Each number is 128 + 32 x the weight over its row's rms, rounded and kept within 0 to 255. Layers, rows and columns count from 0. Numbers have three digits each. The size before them is the row's rms in percent of the matrix's.

# layer 5 attention key, 384x384, rms 0.0424, rows 201-255, columns 192-287
095:191118120151126141108146068154134102151117106126165157108092165158137114096132113100165130079104128167150109065161106124139114159101077100171111134132118098097084148109054099123137125122084127104142100172165079118172123150152171138099071127098101133169139120113189067132110171156153084061
097:099189121119128158161032149145162097127123060132149119103145094132145121080124145153089078151121103152085186162147146106174093081055197127087098134138192115090168125129133099051146115166134139093091217147134109088159113075114163171134101163141108152114127112129171186139110148112128169169
105:126106099123164075184136107116150068084101150151088092094099141083179104200060123134047100135164162145218110112124075191141168093154203088195118108143166117152195133105135106154095141147130121100117164109135132141071144124175135078101079145146126092164068139164126149134137150149168125095
102:129110145112146178161182120095092129090124117122152136087122093101151173172081114061095178132164065127126180147150131084084108093119119150092128042115078124107136105171105179138117136103144119168114148103123094068166142095198113157175151151127155108115089145116115185150066114124153140148
095:091096120140156146143114174106156110158148202110136134122119178117151155113122118113088094102154111029206089105108097162122084085137170120131120166164109179100149079115079133145111156106047141145160113113130132145156149109104128126097136088132194165198068163125098142105117135162103129168
099:108078178165099153116127155061146166129121102116118076140081105099120118117134116154158097135123119135139172100109062153128096110139118116124122086158135156147156143130118147123119154094112131109098069057138096102091140135133155131051168142176118113167055137091114133103104120132142123163
092:113105131143067190171142117132103111160120135147138109136137129156073127089182095171101161125130157160090100123169147118111166117143125098107196189161134126107161119185115150108124131186139147121090123094108168143130112103102117133130131148039142169146133106155201051083117126172207125115
098:119161123118126181132126056154097204100136183190151146080171068153122091097144110168127130132111109163174132140096128090151113061150207081173125096174113093104141151104096091159091126142098106126175142134111129134075156143092106183199133176160163097157132096113183109187125135137143190171
094:157079092154134099194153107166146140131122130170111111181114157137105090148150135087078223132145101098164145051193187183122142194089094184165128079131088115167112117073127197169083118118154173174136082178147161116113147127152158134095131083140105171084128152136120131119148146095093075161
106:110108153119131092100135169131121111143070135065106179145133184188095095102192114140072082149088080107108137128140123115186085126114099124134149147087107072110130122171100094125109164118145171129070101139082123132110049164096109121178090123129171130183151090079168163109159143101120081143
100:106121172145132116089104160091114156087114121098114095162154151129130184152128154182095175101126133168141095124153138153118116116143148103121167138149093080181186117145139100175110097066115143153149123201100140165152220133132122177163128119167156062172139062131061104108085106133119161123
094:147145128111150056128145105113114132134152086137136105075163097114116084164115083108150145121154167152177111120150160113122112139136144122147149125121111049107149119113120164118109163137105098137142165090174097121153137158133132156127088158078100127138158137132130157093091143167086098176
099:170063150091126184101146107152111120154129139076139083108135124165121089158120107136188124135087067139130059140106206152125146153111149160122086159126088069155108105130103091130144164116092180148154199101092091124141088125141133150127088134049131125192034107175149120122132108148123140117
099:120179110102128213152123122134121103137069136114175097170139099102156134129092170063091106163126161133144135153136106151065133138143118127195103131060169154121145091068103164134143090132155160148105132133095134097118134082095073191145149166119135115076111123148150144099182091139128049195
101:134141070155147131149155118091131153117098103083140099170108131133118151155072163103104149149159148132116149098082124097209160086139129162158157183186130098152102073178092108119160117110147124096141118149121107097143163135133132124149079084072114089100091163105147147118146073101082208081
089:050131129099123167109083071182167140091127116061103156100123087184108164123095134140165171183114146099139214149151106172148135119182135122147145105097199087152117178206116158083107107128102098131159104107143124183167085121073065125213157144191206132142110155145148151178150093090102149129
095:117109120133129133144172149135151117131079108116161177083126144119171165116153124168136090108099105110173103163151150072134136130197044078083148131027123121120128092150077137097162157078134191128138083170124154105157135089139124173119202074146139133179158132183137083114154128103118141097
095:080168092125165162117100135167161168140119200144101138117124158147125116115087107096140100118130148081111109143175181106174193125171161131152089135123119164087092109094119168126151106203161084176154173127171130174106092121129172107122096081090119187072120184107149130168132080150118100079
100:196078177139118097172182126105142096158128108129127078032137099129114097136121100139145143120102135125154152097064112124112124117153148133145132112105137115132128097099145072151115044112180141103152162132134088120085165102142148150048148090100105155123101102148132125021138067126124165117
098:149172153116078136076137138081089124142162127176168132128175148113153052130140152086129108161110106100114137086108128118124136128083124072132130083117087084111052133168186184157128157112160127157162111146154154100150117129157141155129110133132137154111074110126123054173204175163099144156
101:138128108170098146150159144223202124115144123170085127217071117153140149070132066095144151118126136156064161120102120140079178094070111119144137148146100112151181122121118150075173119146059111119121077140158177132128146097110084171100129066157138062110133093150125130179130119094170176184
095:117133128151125120132152104190126153108141041063154085122146086079123136162156162120084091088145101135094092158154107115198117110165099109159129132074148120134136168136159202123125097125193121126095168122123149143129082134127082136116159122088091137078067172094123134172102089079072151065
095:101051104077142135153066160094176177091119157152096133152107124093110083131191138176145150138122113103123156173126148156148140116174131121061129141177115109158182120166185144168035141217113165156106127145142153147130125123110072151094132111132101138147142133087100073160111099150181127191
094:104155173092109134100145089110086159190126091177123129130119147112129143154105132095143110159125118080135165171146123108090123162149148122075135113154168074083093127120149055146095129114107104076127100117181089077069156138085162122108138136145145137097120137188146097126142106198133105110
098:096129075070163106076091145125134107146157139150125153103129148168151123161104106141100174116136128097130065124167141130132098114102166140148078042129170076161166059196076118141177127088161125140130157119129166103076127139215091196148097184138177127157180139151128102129146171134183114120
094:064209137120057172123121051152159145129133170131094132164157143155114175110182097119075112099103222134136125124095108098140183116136080084156089164124123162135155093088167099054171135143123147132153110139142125112072193044150125142102110179151141115094079114052104121107130137120095132115
090:097149128077094138104097052140129123135126109101139217061113118134074158124106118144171214161130127107143077141180157145152140092096143176164170135086156108127044134118164148138107131095130111165100160097170109101130125122157164208111128184132151099156127096169123146144113130147172169149
096:124166148161138083124167124135120136141089182142114132125143161086111122088096140103097144134178114106126115170102115114087158206173142156070134087112107117143095146154160154104099192115187160119098121144127149155120178140187107106153118116066118109127140089174090122175216155069127122136
097:137152128097124112091140176125137059127147166193130166140120075121191118134087093136139139133123075107083098120152085157099134146159116095084119118127123112169108108092153086183133086080094080101108108114078132146083139089060116105141126161106170167097111153178054167111071130128130127125
094:177125199117139138118105077099177157133072109133081103134074131107136080113160128128136171064125134118098121111113140110127150162088130166104155146104096160075148162130174148098087174107099114148138133157121114113166109103132133108137125138101117042124204117076150093079201116193114125103
095:150119163147149150131124161153106104078121144079110057107164149136148183126099166118124055148073185100112142174098054097141119119071125152138099146150154092100147084161149128116107059155176164117186084102163121149140115174135121098140090152149129140138124129111185106161142171160072125063
095:133116135170095109142127156107163126107110187112102120141167092082071091131110111186162089112190113059159124120108073076133117096156163169143127167113122135182100130116175156194145173163134163128142190102086107133125131166128121117129082057122135205138124161130124148127163132170061148160
097:095142164119144180118115123146162158109097148108165095130150139138136139110114126096066090120128141105125102134097100138033176176161159140108092117152158133146072115090088166092076154066155169079121192185164176133115098130189178135160177127142146109126137129102061172181173185149085080136
104:116113091070081124102099113062072159191099114140197107154095185130119048100109137132167105123074088106141130084081126122160121189077127184040189127114093144135156189120105140123120136142167126110139041151130134099106150104167123072101117083090190075130130135100164125126088132114057180142
099:129135101104081150176126175138067154132164131141149074154118133163145136148178166075124126133103086118138074234106123148094106109171080074052104112080099092100150196132173183138122183116170136147126079128157088099124124153133125169097135099146142150085176088161126178105093185136083078135
098:143119103156161157078092169123107103122200162135088096117106181106086106137088127110136093187127162150140163140065131075083106127144155023127101135112155166109128068173153174137170158084129128125052125122094114124145147100101173147124166129158140132121136127140127205078064120130140123139
092:186155161058162194161124084093165079085161111117157080119180150132127125111080146149088040174122130118115088157110105138158081122082174113106123209178145097162120099108093072154123124133152112098130111164104143125077169110111144101196030157089075139088155135082166126173109114094078139127
092:140098089088111134161170134093072161138145081152046105086151126110091116136136139174201103055062137124167086119157114185161121156140198126136151074178147076129150133141123184106152130123183074170150121138106148211114158127162097154100137215133074091080121113125104080142158176180126168142
099:159066119155148091138123182198172121153120123140118182077201187217086139122133161163096115097125110121109160106105165111135179123181122147096143142161177130117140106134129144152111088103165068111148157074121201124133137137170104106132175122119134121128109085114134119166082162175133118131
103:119087125141115144106109179120151120133081113154137174155092118127094170134121112124079069111139114113153158094099158110098140142095097127129138100087097115196104106198012113153119136175084159114122104156124104130228066187117144156128097173150110182169098146092146148179041117173102168165
092:115110150117117133127139132134107115103139141183165145073134143150113087154101124146102089167120111171141136120062080088197160151096183144108187108065144106105137141116120126241102177080094157161157101172090161097109151118116142116159131093178103153125079129142174071130113130103096120151
094:200156152164124142149172138143112144115151078146160131228106194147131143071112181074169147157149132134128149114131147171082150133080104096171155161116136118139143122077130163126154075140123146160135144111121157072146058072090127111085150126076173159094137145194152125132131145120147116137
100:091120075160120095173104095151155087109115157176157141107152088133148105129141103153149144176106127085099148084191132162099158111138109088133189187102095153148166135148158154146101186152128144182177126130151154120125161171179104110144130100095092089140143145110185071158153165104140110099
106:085168129127122167132122133168135128131118140140123064114101130069140138123144092121120135167128087114116150156113092133145105165134098118173161196158172145114128131146164065154152123138100137138114142130059096122159106120122142139117114136166116112159111169151117137149158147094138085108
093:160177154113115207133100175091112068121117149141129173102101148129149165083113148073089196111151112128145118120152108181095186154141111173101148168155161163138092093151118089137131152121112155151092133185131179111094142101071163133094163178151161065131098079122125146080126108114136170123
096:154181138114156127161178196185127155164167105158158130089129151169092132080138165091158159108097211197131139095121166160116172084129104101150183110117064127145156152156100140103111139094120105154117091130129171075138107136122143125088137113125104116112088095163194142114178121095132142161
099:166115125136163143175139100072098133117066145132151163162174116154143125112190121161163116132140153158126154123175094199155070107142141160190074098065183055128088133126139149126132140063134048169085129147129125056134166143100112137100110084135175132149126111145111083119157108104140125100
102:160133135183153097141075157116069100088141124121125094067129105083119141088111114116132130081063120147090206108139127145108127176135090150205094149105171192181030131109121116140155149141140151114112114074084153139156080153097107104131108141149088161122128097094131143099090144139118071094
102:087065112095120130115161144122101205119091112151120132165108104143143053150159144101143128141120152152185108098113167098182092159165151071197115108125107122064164115148056086065075129167090173110097052120157144168139109160169110075149116123128101127097127112101120144113144125104125137098
093:158140180159187085124110097132089137123121153118160139161149110146092190086125157131126163117126169139141125090104139184075154104115144149143123165128134139136063129078161153091151132130186112171164152119103150205103091218112090164125109101113157153132103151092063134144138153115075099213
100:120129119177145165083133109117087152099097152106132128141199129143179121099156117079104101118102163175166084161068110118150187107093168161150053120133166113183108095092146160044046096124083108144175098124085161138147069093139112108123134138150077181062109165098116151145136091116052112136
103:113120087169144079151123166118120187113055124138177112110146174139068127148145112160112140172137108109172105063084133156136100176119160147161113069103141140116122133170121101128113149106198200101120174188132086161131091170126110142175148173115125150152144079159186092129114125131123125105
102:104146157110104122165124137165160114046110157125147153100208159091116155131131137180150110142151152185124118090110076143130125070233144138194160114122115166125137127118105143178160092124083108126118121098173102152112115068117110131114150171153118104138072111137111106165187169136126169103
096:163140076098145102156159113176113062182112128171149103124125138178095126154219136113117150137078104119144102101159107082104211161134078169163088126082076132160165142094164142056163082099196132126153142141110156171097094122123184129115143092129145141053148152185116222117129146093126112114
098:182076105093129151113140175144109133182054116135141108124093088192077110097137144141114148128149163132125197181134145173087177107136087124134159131114154126151062141111147135129153136138183129115132146147144135098086147130134109128150115045094164160137078061092150109181152134099136135168
# layer 5 attention query, 384x384, rms 0.0428, rows 202-255, columns 192-287
095:126128162114094088126120059166178163053109128109144113123125155166135156101151163148143087192123175153099098078100164138158094098102032113129117151139123103081144084124151127175097157129125194068169138166156127140080169132098105143131098135125145106155143121112148080160091201172119125101
098:141108096179113139119101110176142185177080127127170122181105055069062080117095095137134102134102081141134074146147101104118101118123144170153093193065139158189131189153157172128133154139108193115136108127102061086165162128143158144088127148115111153089125092121095138125112141170190116103
099:102173124170160127141095096085132155107091077090061164089132124136077152101112124160155049179145179106090102160142136103150096148072098165099117154188156188144146171172110107102111134105174107130127148125136129166185136137161091174080145106076105166105127119076163085106105147114129106132
093:156163115157185172114172186169090123068125161112145150113134124122097049065118117082132096075072134160092143155107169121112158130090242103158097128166180125175095083133120116111148107128172177085137126177105116184200072111101136159124172135064090126114169138100081079152150137139124131157
102:163118093090137117046156169146135187090121193099127156087083173145136154147130145087153122169138143115143079167118138152136140146141189080109133121091095044146091114130086159110198116146184165140152203128148135111139085138146083109142156131138140132111193155142173107156184107088107116152
093:112035159179155146094110110160170089117131133110152110188157128109193181129152110106155088077085145139112153120122150196067163161116063129140091128138132085139160118034136075111131181108162166163185141124138092126138129136143121129149207098169123058172134112111135147149104139083100116101
099:154095120129159127113136092122207072130145109124118146168056092165110080130105158134128119196115059174128128175133131155160134108182167148140132169087149116089129113186104141143109147110102156161071105114119150122090132103141093165064104146133121150145171175173095123071115159164127111104
094:163168204157091145156112129175107188126099152111133176116079132152170125117201092058206108106117121159156153112072160132124086160165130180137103087112071122108099148143150079086139123151180132092092157126138191127192101117123137101151187108074142115153128071182130099132161123129103156136
100:167112167112133090115138124158153106137090173084165117121154099152105147087204123133189169128090142109094125104141095071083141126109104058127138213083136073100156118135077126095118147122142170154149172146111207163170180133143088101117179087099101124182112099150132128113084151139126126119
090:129116102119116124063114079122082107111145114119104160094153117143082083147170065123180136130120130134138166173131112087096144080048108129142103108135080087115150118150140146097133112162108113114125147127054102064092114130163155185135138130091110158142089154103158082130076098167163113159
092:087101059152080143093147063128081148105142148123140181123093119105134061130179164085122112131119166195108117134164130123148188120139107118145121085093095165194172158116164089105178090103073109100121158114109116134120121125155116144121109212163164104100080117132113112082167120129138217089
102:138029142113119193134141134120125175210104131150083133177129120100099161128066081111146145144095144105139088138143141175111152085128147169107134131140148109119153138170139114060133149109114146127046083068105133108108112140122148167131141102128108123159108127119106117133127109159136105128
097:164054107127139109087211135149106149118178104214080113168172096104132135140136160116125104127163124142088132089151135167102156083087123139115163146120078137134100135126158097164163116092110121143146171085103134170142123111094149062081147116132154144134136149153158150111083202124103099111
102:169168192164154137112108120095174104125159087104171146151149118082156114104095112139121115190120099132137116161150146078160144135102080139151139111166126090094123120187092125117167093156087071168210136112088138109089114106148120104130168096108117102149142099102116097148205109175128145142
091:096129142164133171107146139088085131144112121133140084109162110082195122153118095099162091144160123095140142096104109158151129164140087169128108135143200133152134072112123115093116157174090140070166167117118084135105107173116160167161105132130108111139106121168085096111153114162135152078
094:141140237135140104147176108152151137143154161157117131116191177128166096091172143102110188118188177116117143098129129197128098126168169132162108148164134109127105118118162116062161099107108133159162113162130150096133102104110152077146149107107138088129106117152088098070081089129117136140
092:096154153109133105133127149126105109022104103077129084103135189133128124090174124131088044075149170161122161161067166129084145161084140168134134114096117124155070121108146120176068155161170148124063137129119091122128148123077145111071181047117179125117102136150142105061151133136119071202
096:150132115128145119092084088071062155086072078168174120164129114122097133135144099117126157102160191095122089129153158110049148129154114154124152119090098114161120133086140154103175127103145132131143114142131121142055165133070146131108169140126169131144079109125190136114199150088123154159
098:154064071145117028107118166153153190227131095141170138129173072166098134036162071073099151118139071176133091157070113146146164108125128080115134111126120194131069107120092172112114110089208139098075123128123129049131132142084133133136155168131142126142124131144106111115138091084118068147
095:173132114142120097113151097113086071172159086092140169121090164116108146157177091099140121153104124155100138131152154168121138147146098179184097127164157153069114104131139116092083090125130060153120137087106134089146110172152087085175133103174148127124179129104175120121127183113080095167
090:110109174123100172119168136127092108161156118189135150152089132110151134137135148141145152176098139143157166104117111099119078156114095128088117138123087163151175097093134096071134117097120170093131108156165105127120113151156184058161093140137109128190105135131143125149156088096136120133
090:131207158177161079105109097120045111093139130125074118128157133102151158148141154149116130106109113122143130142081159166129158141152152162140146177174141089079128102183140132078148105157133104085138160077121131157161138167174112193094143146141135098076201147117194120060125082092086187070
097:109149118161117064209139144103142171153106120104125124141146080116130100155092135133076097140161104084080088154119112176150126083091092108191145138135179109109045177136120133167086149128198121135063074110183160126123072174121135117110109141124151125119147156091159154114126140109117148073
095:089080155117132144053173155102128143123094173093116139185080096101133139143097133092130108159164151166146175045113137119123086137150088067151077128113115129113113101116121151098070124099161115074126125091104126137076182114170185169158144186159107109092111133124087115156149209164098097128
091:133104135148143179086133197084090096066131108100156098173181146168156142141052143126196122132139186113071155118107124144127094121098152134099098147164103107142141147121113108108190093108134140135127121126119159128119122161116111098130115103160112167122140106111153099149133130132157079151
092:114151126104127139168179070165088130129159126173112090110150059190119113111137128119099144108123139142088078164050105109130153112122113113152093073154099090062124189156161143120080169103157147143153077132182067158071176094051124118122102064128105122121140105103113134114091146139136114137
098:173097108154102134146139135161175108154130116159139141063148192152141122110129099157064126108116127089203163099106162169138124196131106135139156120094129128101149116166144139126067137088177076154129171132125182190196090173145131131124139117128131187155087143105142136075140131149135172147
095:184153133162148113110136147147175090111133131124172115116084169158160119078171094087122175098159180109146096024105109039165096138155151110095106175121153118117083168125100112143178173144136124124128073137182105129148157148102082171125162130143197165180097129071144156096162164191133159165
097:197143050136082132100097097138145181151129092167083115175086180182111114173153145115198133124147146105103101139167189146088123145113072117089128125148135150120116109113131141105151120174143090139168128176104043089113179126106063107128139161126125131106098133150181126142166109093129150160
093:076124090093167105147123115124125127112143179157124116129124180067067135156175124215099125130097149142114167146149131107129135129136138132083139089158124170197115112079080064143095093140104142120144137085137118130083114128155108156158156153124171089132146101142154137122165115163163041157
090:097072131090152190143112150200149101098107159108175117155143107166054089157139171183100133101124117168055115097138141141193084122163126161137156183129094153204110146158067120143140077084157140131110110098119080127102126157201156146173109091100177135137151118158093129148131138089187092097
097:129053167134062134158131126104044119086146214174095138184161138155188148059081136072120125121119134085127186149138101158136091120172152117091159131095162073090062111110115155126079115154129092066118156091129109038122157107120122116170111110169157161150109134151100103109165101128096110134
099:131159139088120067140143182127110166080140070071129096083089086108133166197117132086157107170112084064083137186171130148099153137126149151149121112116164194153139108151172112155189121108126102103156085122167130146117135133084141134142110113146108174149128102130154112100148137139162097159
094:130179099146144123176163136135112109092122179102118069132154126076120156166085156171087148069119136153112108182090161102134111103061110160123140123126141190142108117112116138117129110085162131111125109188104132110084130152092100114130146172096072106098069119110174114134133102117102126108
095:160205194054064141124110110090159093102161092146167156139125128092184139090097122133091141096116100130103111078173145125154139141128146137182122093124122061142048111129104160163161125124113105108134169146220144137065141109104094143144154124159155176120092140120110136193096134118159157100
093:109104090118142126140081096139093111117098149204106072134184158093097127114146171214108134088150092155155113124188068071118119164107146059107121096164103143101111133161061149116091100106094173107121113163148134061119102165145116107120176123135184148213115143135133126149115175218172104170
094:113101134097120116132130075161190064167130127110193162127112110110165103129106157139116166132107139167159088159101150132123124096156141120116165128108088089085127159174073149088140139102115115188110105113138138130111167127093176181123108085106139092139103106136074118095139130124163115064
100:107161149120130153122056106110092178154111071103166076151088136147059161094157103088165134146145095188102133144102118141146149163139107125113136149133110133168088125125151081128162203147141160205112069091144164144107139119148148103132141100123181131162122119153104194106157067136149129165
101:058137131090130177129112084116138183120113126156121101110177172103167149070149158075188132113119111090130092143090161093191106097094168137176134155099143103103153133135153091131131111070089102139120155141151108134137156073162186089128122095084102115090121117146156101148141131122167115097
094:174147036189166123119137103097126094148139137137183103129109147096135125069158069126130223118149140114122136195121173154099148127175101098157111189150119107160131074089137191111118100127133111115160147121137150126146123065116143116086123100114147108138157063144096155132166117100197111118
094:154156119191084063107115163141127153078107088152058126196154123127135180076114125103114084130151126100060164144124123066112126138116067119154124146129128146151098130125174134118120119093069090141169092161204167102200131128182125100135149126144086159168139115141121113121101190016133120123
090:084136106076192142166134155142172165169053153062085162120067099137157155098110162159123158149158094153150157115055143168071138119189111182112139122091103184188145155110077115157146153113112151175166110094119140177104110122111079099159058144165104130168069112099122104125118168150117127077
101:132075102178139152126128113117113120133172070149064078092157133100141155109139107106131097076146119068159106109138106114160121186134143102133111168101155144127181091117165166147123083106111151102116173159122142128130141129127119093154044084117127100172123096048158125206096132109207139133
087:143163139176095146097155108173124122156144127098133117121184086178192174121122167111150156116186159141080154134162125168128139139148100072146165127056157079125065151132147177145102216121104118111143139164124135124130164140081064103144124183099170114087115140125141138128111150112092143183
096:114127111184088099114101099142117097221115077073125123112085111124105127124128176107133156138140128154111107094121129128117167132124090099108120102194075146137049186097153166124156132079178101201132107090127166085160141066113125145139164147105114168164094160156137159118124181120133162165
098:092161153124179106147103127083091169140114111157169107129162112105151107084142153107139152153137138111098060174168108121104097112133095107150102122174238103079118128142113109083121082184113149106155128123176165091116118072065090142120070047119147137112071135141150154061128145145091129103
102:095100088120159096124164142101175058180161133145128137141139119159109130139151122138075142150154153123137109146105134159146164181153125160050181079091128122166094135092162140103115093108143123184128153146167139177145179131090091118103165138139224131171218131125116024139130122070153093079
096:125143117093149095089112171120110146122120113162138110096140141106107131167164125177073106165107111121090116112092109144117132120122142112124090154071087126131156144113157082127135126149036140133130170147135104159197159104129177087065176156136134167124179109147144128131112058148106084121
089:153136124111137072145122115067127136187103119126126188147118153131143042131132144112123114147157117112138182104100127151158105170120176106176179143103084099146103132125121082110139164225117105158153140109095190172138143090161175111156101097075143134173184151131129052183151121137061123129
097:128145104133105143064132081113092081117132193142134193124159224112120150091101117135126103114149122083118116142146096121148119105102123135154116179139194140072100145174125136174104101125125094163069099081200110138063123094089117158141106102130170136128116190128088099081165096143183098122
104:162137109152163098128169114114159136133107130139132158140186108191113101122138177135129163169113116153147154145069117196089081091175122123114112152082094025125104142196118102115145183158139131143154177125097129175163114113116126148088178128192135157148103115181124168160166129053191173084
101:197090090101157115127149105136222131126084139125160148165123097140111154077121128116150102153160146129166125135047067151137182168114146096138189146163101136150117101102139120142145145110122094172217083132080097147038169077146138157162098090121030119175136091107110138083093143113161116142
095:122199141101107120140112138158166114127125073178134095135138104117168139096168054067119132110103128088092103106127127149127138167108119133228089114080143158129087147136110077134067093100175132176076176162143127091066147171145123048140167097135139128125124100130121182094164174083117158148
097:074120067131128120097154155175078201109129140122149107131173120100111069119082091080116116093125118130139193120129105157154160180137103088119123120129111127123161087149091085114103164092119120126094145099136107112142049130196181114138158136086131125121058161175169100076187085136123118146
# layer 5 attention value, 384x384, rms 0.0439, rows 128-145, columns 192-287
101:077124108098137172085149129075166103129147174179166164168129172099121142167179131143156118136135122129046116141084166124185121119145176088145128130171151154145142212166120148179121095153096132070135075182092105145133126067194121138072154129122146140106157139150217169158111197179149119154
099:149086156159097141103114138126166139130149200153147136083130186136137163089110177129208222125151100177065107124157133121099112127125149070178085174153108201156128157182139125120100125122124073151080139155137136167182142152105101168137169111123089175119121131124114156119105161096133200086
102:139074136133094061133160080150167092113164158125182140130152152191158072086087091157109120127132138123077115136119127075138189058102181111123170138103061085100160096121109145099087129127092124137090164124109208087114111129098123129172149081132081149129128133151101128070102141068112123116
102:129114097139128148146157128143161094117072095072130120147157057109090149114079153085165139108209131139131120158144135092130098139119200120072129130096171166121114124134143184135115105140149124126147154143111157141158146122126156077095125096185091138082113076129096083114172158098069172147
094:110142109110133156064093154165104063131134169123162115078198153109084102137171115195050154100136154144128136145103100148139102138140136117131103102145139154167099116176124053106096132129094140113121125139116052122134108126139093158152066164169184103099086160138148057135049126157131166150
089:089147108131131106117121111188143151139155126091156162184121084109149059130162084058149141134160153182176121182147101127166205153148098163093131160132156092150153102140095104117137200120127163156098166137120155159145157129144148146062117128103094141102166142151070118150065134149090115182
092:152135100091108099157166098115179080136107154149090092150078098162131112162128095137144116129177167113064148195140099128124156079170129124128185150169081107105177118093123164164135110071134128098090096175108193144131182101129111138147083180141121156113112153069117156143139125155154206119
095:144098088085143143175118102119181073148119141135096116122134084079144159160146134158092143174096134146126105178090139078145108156161112153204093106130109113133094129136145144109155145094155136082096196082093101122131104131143083096131140114131131115128154092122153087131183123130137071102
099:086126132150115092153065136169100118116146188131094138101058178090139099134146128111128117128100118103162122161119160161142098141103181146171117151169134143137100124184150105149160092087105123127087069094145108180103143091028155133074108106223114171180146087098036080121139095133138175182
093:085131119082192174105155156163116145125145118176127200167091147134135056127133147087110056159112125131128163128100159127111129114208121093174159106137144185212130136142125109149079023131114107108125131125173108084131112133123096082100106139129119129134156098155076132058164077126145143105
091:162163116161188151083079121152151175177082182164157128126080111072087184087141136156125150134121094128163140125107147119071152110131119076163120141081069119144132083127215104120143110087086111116133088140115085116139126129138135122176182161100114067103176176153203158154093143111111164131
087:112098137114208137127183141130144129124099153084121116133081141086125107099138174140118108154121104113114175154178065171115193151108111164112129073090100105132173213177128106138148174096061114096114165097175110155129095171146129120093036096142169133157037128113095086134139094173138081161
099:111181130143104188147156129134132148156125112109112148110110162192155177105112170131158128163155073146155129158165164153117173091092072173116169123116075127122091128137164175147081140152071111158103194143088103124147107129104148157054104087173085091097102117140098108057146123060121153132
090:143152138139117131145167158149152138093204120139125114090147101121171131141129120120106130175122084138136064100103173144129131072166118145120150134108176118126132180088072158116153133094172149097129154183122113100151178068099107160086082111157081140147160154179133110104201150124135136165
097:093148093101165147185185147153188131095156109120100177108046148142156102109159152111161097093199111100166093156208107173115154079115129171171118139114091151097134187124148172141172169137132158096099167144142086092103131097158093130149163107166144065095137095190074120090162171229071090167
098:122126092105133121127142164159129088051093148132160092100076159114105054125125080175163162088188125180075145133104109149136089044162093147139166161174090150122213087103127135180189136070165126117119061105146131174140125129125117128134128125147126188109150122123149143079138167078159069128
097:105091167033126141163081156179126090120082138143154148117118107083090119082105048126128106138171148088210113187088086116130170051073094105149171136152089096184175128168102187182108127117052155102150114113148091087190104114105099178135109220104120139077086146111129147092104151065138166103
105:151124067156149132170119151105145120124122054103113139134071135121162112077116087100133120174149112164165131123054114186134169107086077121149145126170074159156168122095143153166135102116212134085109133082140148064105169145097138131099115144108107126109083135139111139087135140169129145099
# layer 5 attention output (transposed), 384x384, rms 0.0525, rows 128-145, columns 192-287
099:163150074158100125126081144165090141143145065128108072059123097172139137094097132062031156092102138127153146128136162176119166106100110162086129101079095096097114076122129113093153153139185151160177193087171099117162097107057093157206150121144077101119116118103111090094151059052092119072
097:126176089064138108139107153152120092166104084159085134175126119125121072117132078135087130170085138087183082150051133141122118087123131176097145103106150106134138106093145122122189095103156175116175160126088123114146133111114149123119120108127129110188178131088086089183165083168207152139
106:091147157149160159068136177103079145125137116121091093107120083075092149178127150101077153161151170187147153094124137138157090167153078093151127110116186192174082107099134162140131148152094128167177113109155121130124088185159086149053078152115145100145097145091136129166144166158118153109
094:174129134093143121090122116131101144103182165179090183134159175180130108186202106156109124106063150108117145103104114117172156128096085134152146104186062153110142160104108144122095175104074149120135144119105112088117150153136089124196082145106168124144142096109167128154094088127104123140
101:131132105133119108167120142093104120122100042157148090115095110105147150193125140087110170157122104140139146159109157149101134085155157150164124166189133102144147178103144114169112131122152187153168099053149144089095140095134138131102188095140033123139161127096098143137186083099130104154
088:126200175109131161096127114091080046154139182138129131151104182134168142114102191181129085156148165142096138033058129142120086160101159132118123123114132181113146142107133142128144065135190053140115105134168146074080147141103113115150097174105183082115174119110140101133087137124167124065
087:082126178152108160109117130104109150152188104107064148139179154136143158108137111116110152182150096129176067143142144142172084150068105186139087102101123125095090137146122115083119110161130144125140185102155070114134116144098149139076145106105097125103143150105130093113147126109114098140
090:105138178138088211120079115137089139114154138092070181133170148161136108092142094119169095106128115145193146099163154149111148082115138145101203094183120110115134125109089121112134077170125138131144136117149129138083197111138113154128123135132079075077037136128133123086142140177080157132
092:150129161156098134118154099104127135187146081127126134138156134115112126129150151153167124130142146190107105083136122105141165149136055124142156175088129119120201129082084182079187091110145142152162119150075131092139143123155065119192111101095120124063126128123199107127170162105123128090
092:150112117175115057134121085140114132165163118064119129154135116127110163093133105106153202106147135163132116156153168168115140114090153178083097138140116141071132106138115207135155131159156125116099206172090157175117109132170086142158173096134134140122092143130154121137132168144125142120
092:175213093108139103150136083090116037091169112162124148138137132109162079152111158105084106085120183166154126151135067135142128148091141145133133116122161203137201134104131106127107150093160153102082100120139142149129128090095122184138084118153084164156089096095069145124122111145124139175
085:145164133144041071166142159156077104192135095188107050170126125154112183120145131110139151126100154105154122088098177189136090150124119132136132138155183147096091084124108140135167122153110110120142086143072174151148129142103123093132201119141081081139158122148149131196172159147122234115
095:157105114139105103099115122138134131137207153146156086120126122119097127056120113108077113114068193158126149144079066126197101179111141062107104156124174125109120077139088094094106130123122154112121123137116163115130143156159096070133132158097128177141152130108167162190105136206133098120
092:116144128165132124084071098201103140156114108123084112136134128142055143113144126128126114139147117076144175122156175102146084131058155132119139111108075118135105123149180110153121105138177164144161152141126152166122094170103185113187166201087150208157096072136111093182138086160108086101
096:187136155179155112118132110142075120137129141156146140129111102141093167115091136130109158130133162142045172089104094097156170157091098088117182125123141116124112089133125121127107159084110104103167150158078140154104183137107169108148147143110110137109138133121160117171148137131109162127
098:099137189062108150089145088075099163197162104107095123088163085175155179136108125088094096129127167104156131132175147159110160167106155131101117113123160143131098158148100120086092139179092129123146166109095149165139071094089096133045129165094182124166145172089100140136138123135125154106
099:161219123130068095109184113033082115148127095080127070112132133156117183115116125075098137131131175177060171047085160144126128168127152135106108125128165152093096161096156070132075128145185092098072184161131118100114092122128099100124098076140169111125147101149107128171111109103110121134
100:177151202122126139127164091123156120129122226158132054160153154169123131175116175117078117093152166091089135133175099135152031182105123125114094114125113092110127153159098095141072150115094120128122150176151115164160111145168138154124137092100150127130170207148111119136107120091155059153